config.yaml
n_layer: 12
d_model: 192
n_head: 3
n_kv_head: 1
head_dim: 64
d_mlp: 768
vocab_size: 2219
activation: "silu"
norm: "layernorm"
norm_place: "pre"
norm_eps: 1e-06
positions: "rope"
rope_base: 87300.0
rope_fraction: 0.5
qk_norm: false
attn_scale: 0.125
bias: "none"
tie_embeddings: false
parallel_block: true
init: "uniform"
init_std_qkv: 0.0473
init_std_o: 0.00965
init_std_up: 0.0473
init_std_down: 0.00482
optimizer: "soap_variant"
lr: 0.00294
beta1: 0.95
beta2: 0.99
weight_decay: 0.0
lr_head: 0.00398
grad_clip: 1.0
warmup_steps: 200
schedule: "wsd"
decay_fraction: 0.943
decay_shape: "linear"
final_lr_fraction: 0.0
batch_tokens: [8192, 16384, 32768]
seq_len: 1024
doc_mask: false
train_tokens: 106000000
steps: 6794
dataset: "wikipedia_en"
Each number is 128 + 32 x the weight over its row's rms, rounded and kept within 0 to 255. Layers, rows and columns count from 0. The size above them is the row's rms in percent of the matrix's.

# layer 4 MLP down (transposed), 768x192, rms 0.194, rows 436-460, columns 128-191
size [ 97 102 108  90  96  99 105  99  94  93  91 103  90  89  92 107 101  97  98 103  99  95  95 109 100]
[[155 179 188 146 134 122 115 101 164 123 128 124 113 125 175 143  80 136  61  73 104  99  95 137 130 132 104 102 120  94 174  88  71 173  98 134 171 137 157 165 145 130 147 120 105  66 159 125  67 135 155 144 165 131 159 138  68 134 140 166 113 182 145 116]
 [ 90 166 176  91 117  95 211 136  87 210 127 151  96 159 119 137 143 162 121 104 134 117 114 154 145 139  97 168 146  95 144 150 145 155  73 179 134 191 166 163 104 149 114 139 126  87 113 117 143 189 151 135 120 151 126  92 180 164  99  98 131 101 100 122]
 [167 176 160 134 187 173 142  79 190 159  80 145 115  73 126 115 140 152 202 134 157 150 113 101 119 115 146 123 123 178 148 163 104  99 129 126 132 115 183 121 139 155 184  99 159 108 112 151 159 144 151  69 111  21  80 108 114 142 132 112  85 105 176  91]
 [109 150 155 146 177 162  84 120 132 110 118 148 169 134 106 211 157 150 168 131  75 130 130 161 143 112  63 123 145  93  49 157 123  88 129 130 103 132 134 181 128 183 156 111  78  73 128 148 112  78 110 178 165 193 131 147 140 121 123  75  89  76 119 145]
 [122 115 152 138  89 166  79 149 107 125 186 144 121 111  87 163 132 142 192  98 168 139 155 109 138 130 121 121 120  91 119 145 136 150 172 139 179 120 141 148  97  92 157 117 169 133 155 106 123 116  92 114 140  95 141 183  86 116 157 165 112 152 162 184]
 [100  71 109 106 122 169 179 150 104  83 131 123  88 104 127 108 229 124 142  98 123 178 110  94 103 154 114 119 106 109 161 146 152  92 136 111  76  91 146 244 165  73 130  95 129 133 176 140 135 131 132 125 183 179 144  68  91 146 162  96  94 107 110 131]
 [117 168  77 139  94  78 143 123 151 132 126 161 171  82 148 139 124 152 154 148 147 155  97 140 147 116  83  83 132 106 105 140 159 158 118  79 146  78 165 116 152 176 205  94 162 129 101 167 152 142 156 157 122  99 117  91 212 131 125 118 122  79 146 110]
 [177 134 145 131  91 126 208 143 111 111  80 155  98 135 207  95  87 147 100  66 128  94  95 121 157 123  90 103 130 120  89  89 185 125 168 161 149 134 102 125 146  91 167 117 146  87 120 209  88 112  95 107 147 190  93 154  94 138 142 133 125 116 143 168]
 [133 126 169 112 131 155 158 145 106 116 123 107 161 112 133 127  95 111  67 125  87  76 166  75 125 196 156 111 140 125  70 113 133 144 105 103 118 125 134  85 133 131 112 109 152 128 122 143  98  60  92 162 152 107 164 149 100  64 154 193  71 119 165 171]
 [166 141 134 123 113 103 101 164 118 147 150 106 156 102 130  83 120 136  96  65  97 167 147 170 137 159 141 134 170 169 157 135 136 125 131 178 111 107 136  63 242 153 151 163  65  99 160 130 150 124  96 128 151 165 152  68  95 181 149 159 132 169 163 123]
 [103 151 161 176 157 193 118  91 151 153 140 156 129 128 135 165 117 157 125 146 123 147 125 141 117 122 157 131 152  46  56 110 170 109 167 169 130 120 154 161 120  65 138 143  55 116  86 103 142 100 182 141 126 117 123 108 182 172 107 119 135 118 124 171]
 [ 45  95 129 125 135  83 105 240 137 133 121 106 145 113 167 160 187 117  79  89 122 121 183 117 116 108  92 108 139 147 118 172 115 134 123 149  45 165  99 146 169 119 144 176 119 128 168 100 116  60  92 219 154 123 133  96 142 138 153 138 147  89 127  92]
 [121 118 130 153 138  96 144 180 175 118 119  62 114 123  85  82  89  48 180 128 141 162 139 138 137 106 117 131  74 110 158  90 122 142 124 116 136 109 128  92 169 142  85 114 134 133 108 163 167 163 103 140 170 132 119 101 106 155 119 116 101 202  75 108]
 [ 99 153  59 123  98 121  68 154 140 159 136 112 170 109 170 158 138  83 111 105 118  91 146 124 116 125 158  78 140  49 240 143 177 124 132 173 132 142 155 102  78 167 211 151 130 145 138 122 179 119 144 169 181  95 128 130 163 162 107 168 130 134  96 105]
 [134 152 124 167 159 125 131 111  92 116 120 138 171  81 172 137 113 103 104 158 121  46 112 122 122  83 126 158  99 126 130 150 148 161 129  88 155  88 129 169 156 140 103 156 124  97 127  99  51 143 147 139 147 152 121 174  68 119 163 131  86 128 124  79]
 [147 117 135  92  87 107 118 122 129 181 121  85 104 114 170 165  94 165 134  90 137 128 113 151 167  81 137 150 177 119 156 100 184  68 156  70 139 148 110 130 146  99 113  84 131 123 138 122 112 115  85 171 168  79 180 109 181 125 141 157 143  57  81 124]
 [137  80 108 146  87 107 112  95  91 101  81  94 124 103 118 100 111  78 103  85 107 120 132 137 110 133 216 180 168 170 171 133 122 187 141  96 103 127 101 116 190 149 157 171 123 124  60 178  96 176 155 103 106 146  89 116 110 113  67 136 142 129 122 227]
 [165 192 147 158  62  59 157  97  96 149 120  76 146 123  94 118 116 147 176 203 125 163 126 168 156 146  86 144 109 124 202  79 151 103 116 160 155 139 156  76 102 127 108  73  99 145 119 131 103 157  85  86 124 171 139 176 152 159 142 160 113 161 115 144]
 [130  53 105 106 121 140 159 125 100 121  86 128 118 208 125  93 216 129 118 106  91 162  80 174 118 172 121  94 164 144 120 155 130 181  91  88 113 122 169 106 151 103 118  95 102 144 115 123  72 151  83 175 112 126 165 137 112 154 111 145 139 167 211 135]
 [105  57 109 190 146 138 142 143 146  82 123 128 196  68  97 179 116 140  96 153  92 172  99 137 116  85 158 187 205 111 121 117 112 152 115 133 139 152  87 133 112 115 135 121 165  61 115 129 160 121 124 100 184 164 122 178 153  92 165 153  98 125 195  81]
 [154 154 142  81  92 151 158 148 149 165 130 106  55 185 122 119 128 157 112 176 138 155 123 142 163  93 153  94 147 122 182 114 114 128 119  59 108 131 134 128 183 174 137  84 103 125  99  73 128  99 162  97 166 114 111  56 151 147 146 124 122 125  80 110]
 [157 151  80 137 108 156 110 128 199 132 111  98  96 143 129  68  98  94 191 128 114  73  93 127  97 134 112 127 171 116 101 118 199  85  91  72  65 110 136 160 166 120 150 112 107  94 108 125 108 123 153 122 147 158  75 142  87 148 152 145 153 125 136 182]
 [121 176 146 150  77 126  93 151 164 227 120 124  84 181 143 157  96 147 163 148 105 147 143 165  77 146  85  78 107 163 151 109 159  81 118  67  98  81 135 117 145 148  89 102 122 165 118 113  67 161  96 198 128 161 137 113 123  86 120 162 125  99 116 166]
 [ 77 145 140  77  96 148  75 101 130 134 125 102 162 192  66 159 127 118 116 128 127 135 103 127  84 191 132 115 122  75 174  95  77 135 140 145  70 145  86  97 131 185  97 170 110 159 195 140  73 124 145 134 128 145  87 127 138 121 166 118 167  88 151 105]
 [139 142 142 103 139 110 115 145 112 104  66 111 138 187 168 131 167 145 118 131  97  72 124 197  90 145 102 102  70 149  90  89  99  70 102  70 132  84 142 102 115  91 119 109 116 180  88 122  77 112 170 168  67 139 104 105  72 138 106 136 163 158 119 175]]
# layer 4 MLP up, 768x192, rms 0.221, rows 437-460, columns 128-191
size [105 112  86  90 100 101 110  92  93  94 113  74  90 113  99 102  99  89  98  95 107 108 122  90]
[[161 132 123 118 102 169 150 113  88 134 133 100 165  70 128 147 171 182 116 143 168 122 156 157 124  92  97 143 120  82 140  66  67 149  85 129 125 139 165 116 170 207 114 183 120 192 111  94 130 188 156 145 112  64 144 143 162 135 143 196 109 102 127 114]
 [118 112 158 185 106  32 106 111 135  90 169 109  95 150 117 112 197 101 173  61  61  81 154  98 167  96 131 124  93 112 124 113  97 140 114 142 165  85 143  90 165 142 116  92  78 148 142  81 108 121 148 123  84 158 114 140 159 126 106 116 126  82 105  69]
 [117 119 122 112 103  81 100 101 169 197 101 126 144 168 142 135 122  73 118 164 104  94 100 140 111 134 158 103 151 115 102 131 117 147  99  63 119  53 126 144 111 148  60  85  65 103  95 192 156  93  99 155 109 141 136  94  84 135 152 163 140 148 111 168]
 [117 133 136  99 158  92 136 143 122 101 108 138 121 149 106 154  73 162 103 181 136  95  97 138 154 111  96 187 118  95 127 125  81 110 180  75  94  89 101 110  61 145 114 106 105 146 125 111 118  89 135 118 100 117  62 159 223  94 126  73  83 129 113 162]
 [165 120 159 144 113 109 132 113  87  98 131  83 146 120 119  96 138  99 188 108 157 124  67 107 109 105 198  97 111 146  96 148 112 165  85 116 113 148  97 117 170 143 147 170 140  99  92 107 152 204 125 159 117 128 167 161  81 141 198 118 121  91  94 119]
 [165  64 103 132 197 130 118  89 127 158 138 146 114 141 120 107  99  84 159 124 117 133  76  97 113 130 147  91 145  95 109 130 219 105  96 111  88 125  98 166 121  74 141 148 159 145 104 111 129 137  93 160 124 133 148 122 182 163 191 140 182 155 100 115]
 [101 112 108  76 151 143  87 110  85 137 112 109 194 136  74 129 145 136 156 132 144 107 113 100 118 181 161 141 153 177  99 106 158  88 151  69 145 195  69 176 118 202 127 118 193 142 117  68  93  83 172  55 115 112 166 108 173  91 188  89 111 172 142 114]
 [161 136 117 154  57  85  97 146 191 142 135 118 169 118 119 156  98 122 163  75 112 166 122  80 125 126  78 100  89 138 107 104 104 132 158 127 167 139  79 177  59 154 147 184 189 151  99 118 112 149 137 112 124  86 119 103 135 240 116  90 126 152 148  74]
 [ 69 117 137 110 108 157 101 156 140 106 168 149 153 158 115 161 128 176 104 129 124 133 161 150 100 116 153 134  88 154 170 143 155 119 129  83 156 133 162 147 111  80 115 119 117 104 144  65 114 135  95  95 140 117 154  93 104  82  79 125 177 198 135 141]
 [127  66 116  91 126 116 110 135 127 162 114 103 149 128 133 128 111  87 139 138 142 157 163  55 166 134 182 142 156 185 158 194 118 181  95 101 147 111 153 147 137 121  79 115 172 149 143  89 147 171 109 122 150 153 130 131 149 161 127 151 113 165  82 134]
 [110 100 121 177 132 199 127  82 107 172 153  92 113 108 185 124  84  95 149  94 138 150 114 106 148  95 148 183 112 139 138  98 139 119 191 122 119  95  88 128 130 115 107 153 162  97 183  45 119 169  73  88 118 161 153 114 141 183 114 115 101 138 144 143]
 [118 208  97 127 144 193 130 137  53  76 164 102 170  70  83 136  94 117  89 150 101 174 116  97 113 157 141 110  87 169 141 139  85 160 153 153  75 136 156 130 108 111 120 148 113 147 111 142 123 100 132  76 130 149 176  97 111  82 190  70 126  78  66 142]
 [153 119 141 147 119 116 193  81 124 130 148 134 154  89 152 119 145 123  92 181 198 156 114 141 126 162 157  81 105 128 129  69 117 153 185  70 213 112 118 129 112 112  84  93 188 117 133 136 155 125  69 133  72 155 131 154  99 153 157  80 139 156 121 131]
 [123 129  67 132 144 132 103 129 149 154 126 133 115 127 104  79 162 124 167  97 135 128 154 154  61 139 159 111  91 107 152 114 127 152 111 142  95 138 114 192 102 198 115 103 102 173  97  82 132 174 138 128 114 147 122 130 169  75 169 153 158  83 141 177]
 [141 135 122 133  97  73 125 143 176 127 135 128 143  96 116 108  94 176 151 137 116  89 127 120 109 162  72  94 136 183 144 104 162 154 104 114 130 172  80 168 172 200  71 103 106 129 142 142  94 128 120 161 108  55 130 146  62  86  92  98 153  94 114  84]
 [194 165 146 156 121 143  90 106 132 147 124  89 133 188  89 148  89  65 121 115 154 156  74 143 208 147 127  83 145 135 122 138  81  74 116 116 175 129 128  65 163 120  87 122 118 170 149 146  96 155 137 167 143 170 180 108 130 120 154 155 107 132 162  79]
 [107 126 107 102 153 139 153 123  97 102 144 149 118 144 102  84 176 124 112 131 105  79 165 108 169 119  59 134  49 132 119  89 116  78 162 100 152 150  51 168  72 127  90 148 113 110  73 119 140 163  92  89 109 178 132 154 168  65 123 100 103 122 159 158]
 [ 91  78 113 150 148  97 155 137 151 154 150 134 116 177  49 153 134 142 106 126 144 138 117 119  95  99 199 119 170 114 137 101 130 178  97 109  85 148  89 119 202 105 111 111 126 126  95 127 135 164  93 126 139  87 145 143 142 129 153 105 173 100 138  87]
 [186  82 127 145 121 102 138 148 101 140 177 129  56 116 137  88 182 163 121 131 139  70 148 119 123 129 133 175 141 108  30 129 154  89 148 109 129 105 136 176 152  69 142 100 190 138 127  74  75  98 124 131 126 100  73 162 100  82  54  98 183 102 119 146]
 [142 112 133 124 157 113 156 136  83  60  97 139 139  89 120  64 119  82 116 127 166 130 178 110 132 127 151 101 181 116  83 143 142 109 132 192 124 171 102  91  72 121 132 139 162 148 136 176 144 141 143 128 188 125 131 163 165  72 113 117 159 124 135 139]
 [ 82 148 106 150 122  88 186  99 113 141 149 157 167 121  64 159 143 117  92 153 149 135  94 144 186 124 151 107  87 148 138 150  93 141 130 178 145 184 149 101 107 136 104 136 165 129 130  99 173  87 126 121  91  73 179 184 185 125 126 139 157 127 142  97]
 [119  82  66 127  91 135 148  91 103  87 174 175 159  69 136 109 135 168 123  68 186  95 147 103 196 120 139 223 202 119 112 156 139 127 114 136 109 105 147 121  71 125 183 129 148 136 106 141 149 114 150  92 117 122 113  91  82  92 165 137 129 144 126 101]
 [132 100 170 147 125  47  99 150 150 167 107 105  92 177 102 138 161 151 143 126 133  63 163 156 115 134 113  93 136 155  88 142 117 130 129 121 154 169 118 181 147  85  89  86  93 210 147  98 105 127 125 174 144 120  96  88 142 152 120 105 110  92 151 162]
 [173 103 127 127 181 135 129 107 135 181  81 175 181 122 142 144 118  46 151 138  94 110 134  95  91 133  81 161 199 211  83 123 152 160 132 120  88  96 145 164  89 140 131 110 130  94 133 111 116 208  75 151  68 106 151  89 103 100 160  98 111 146 114 166]]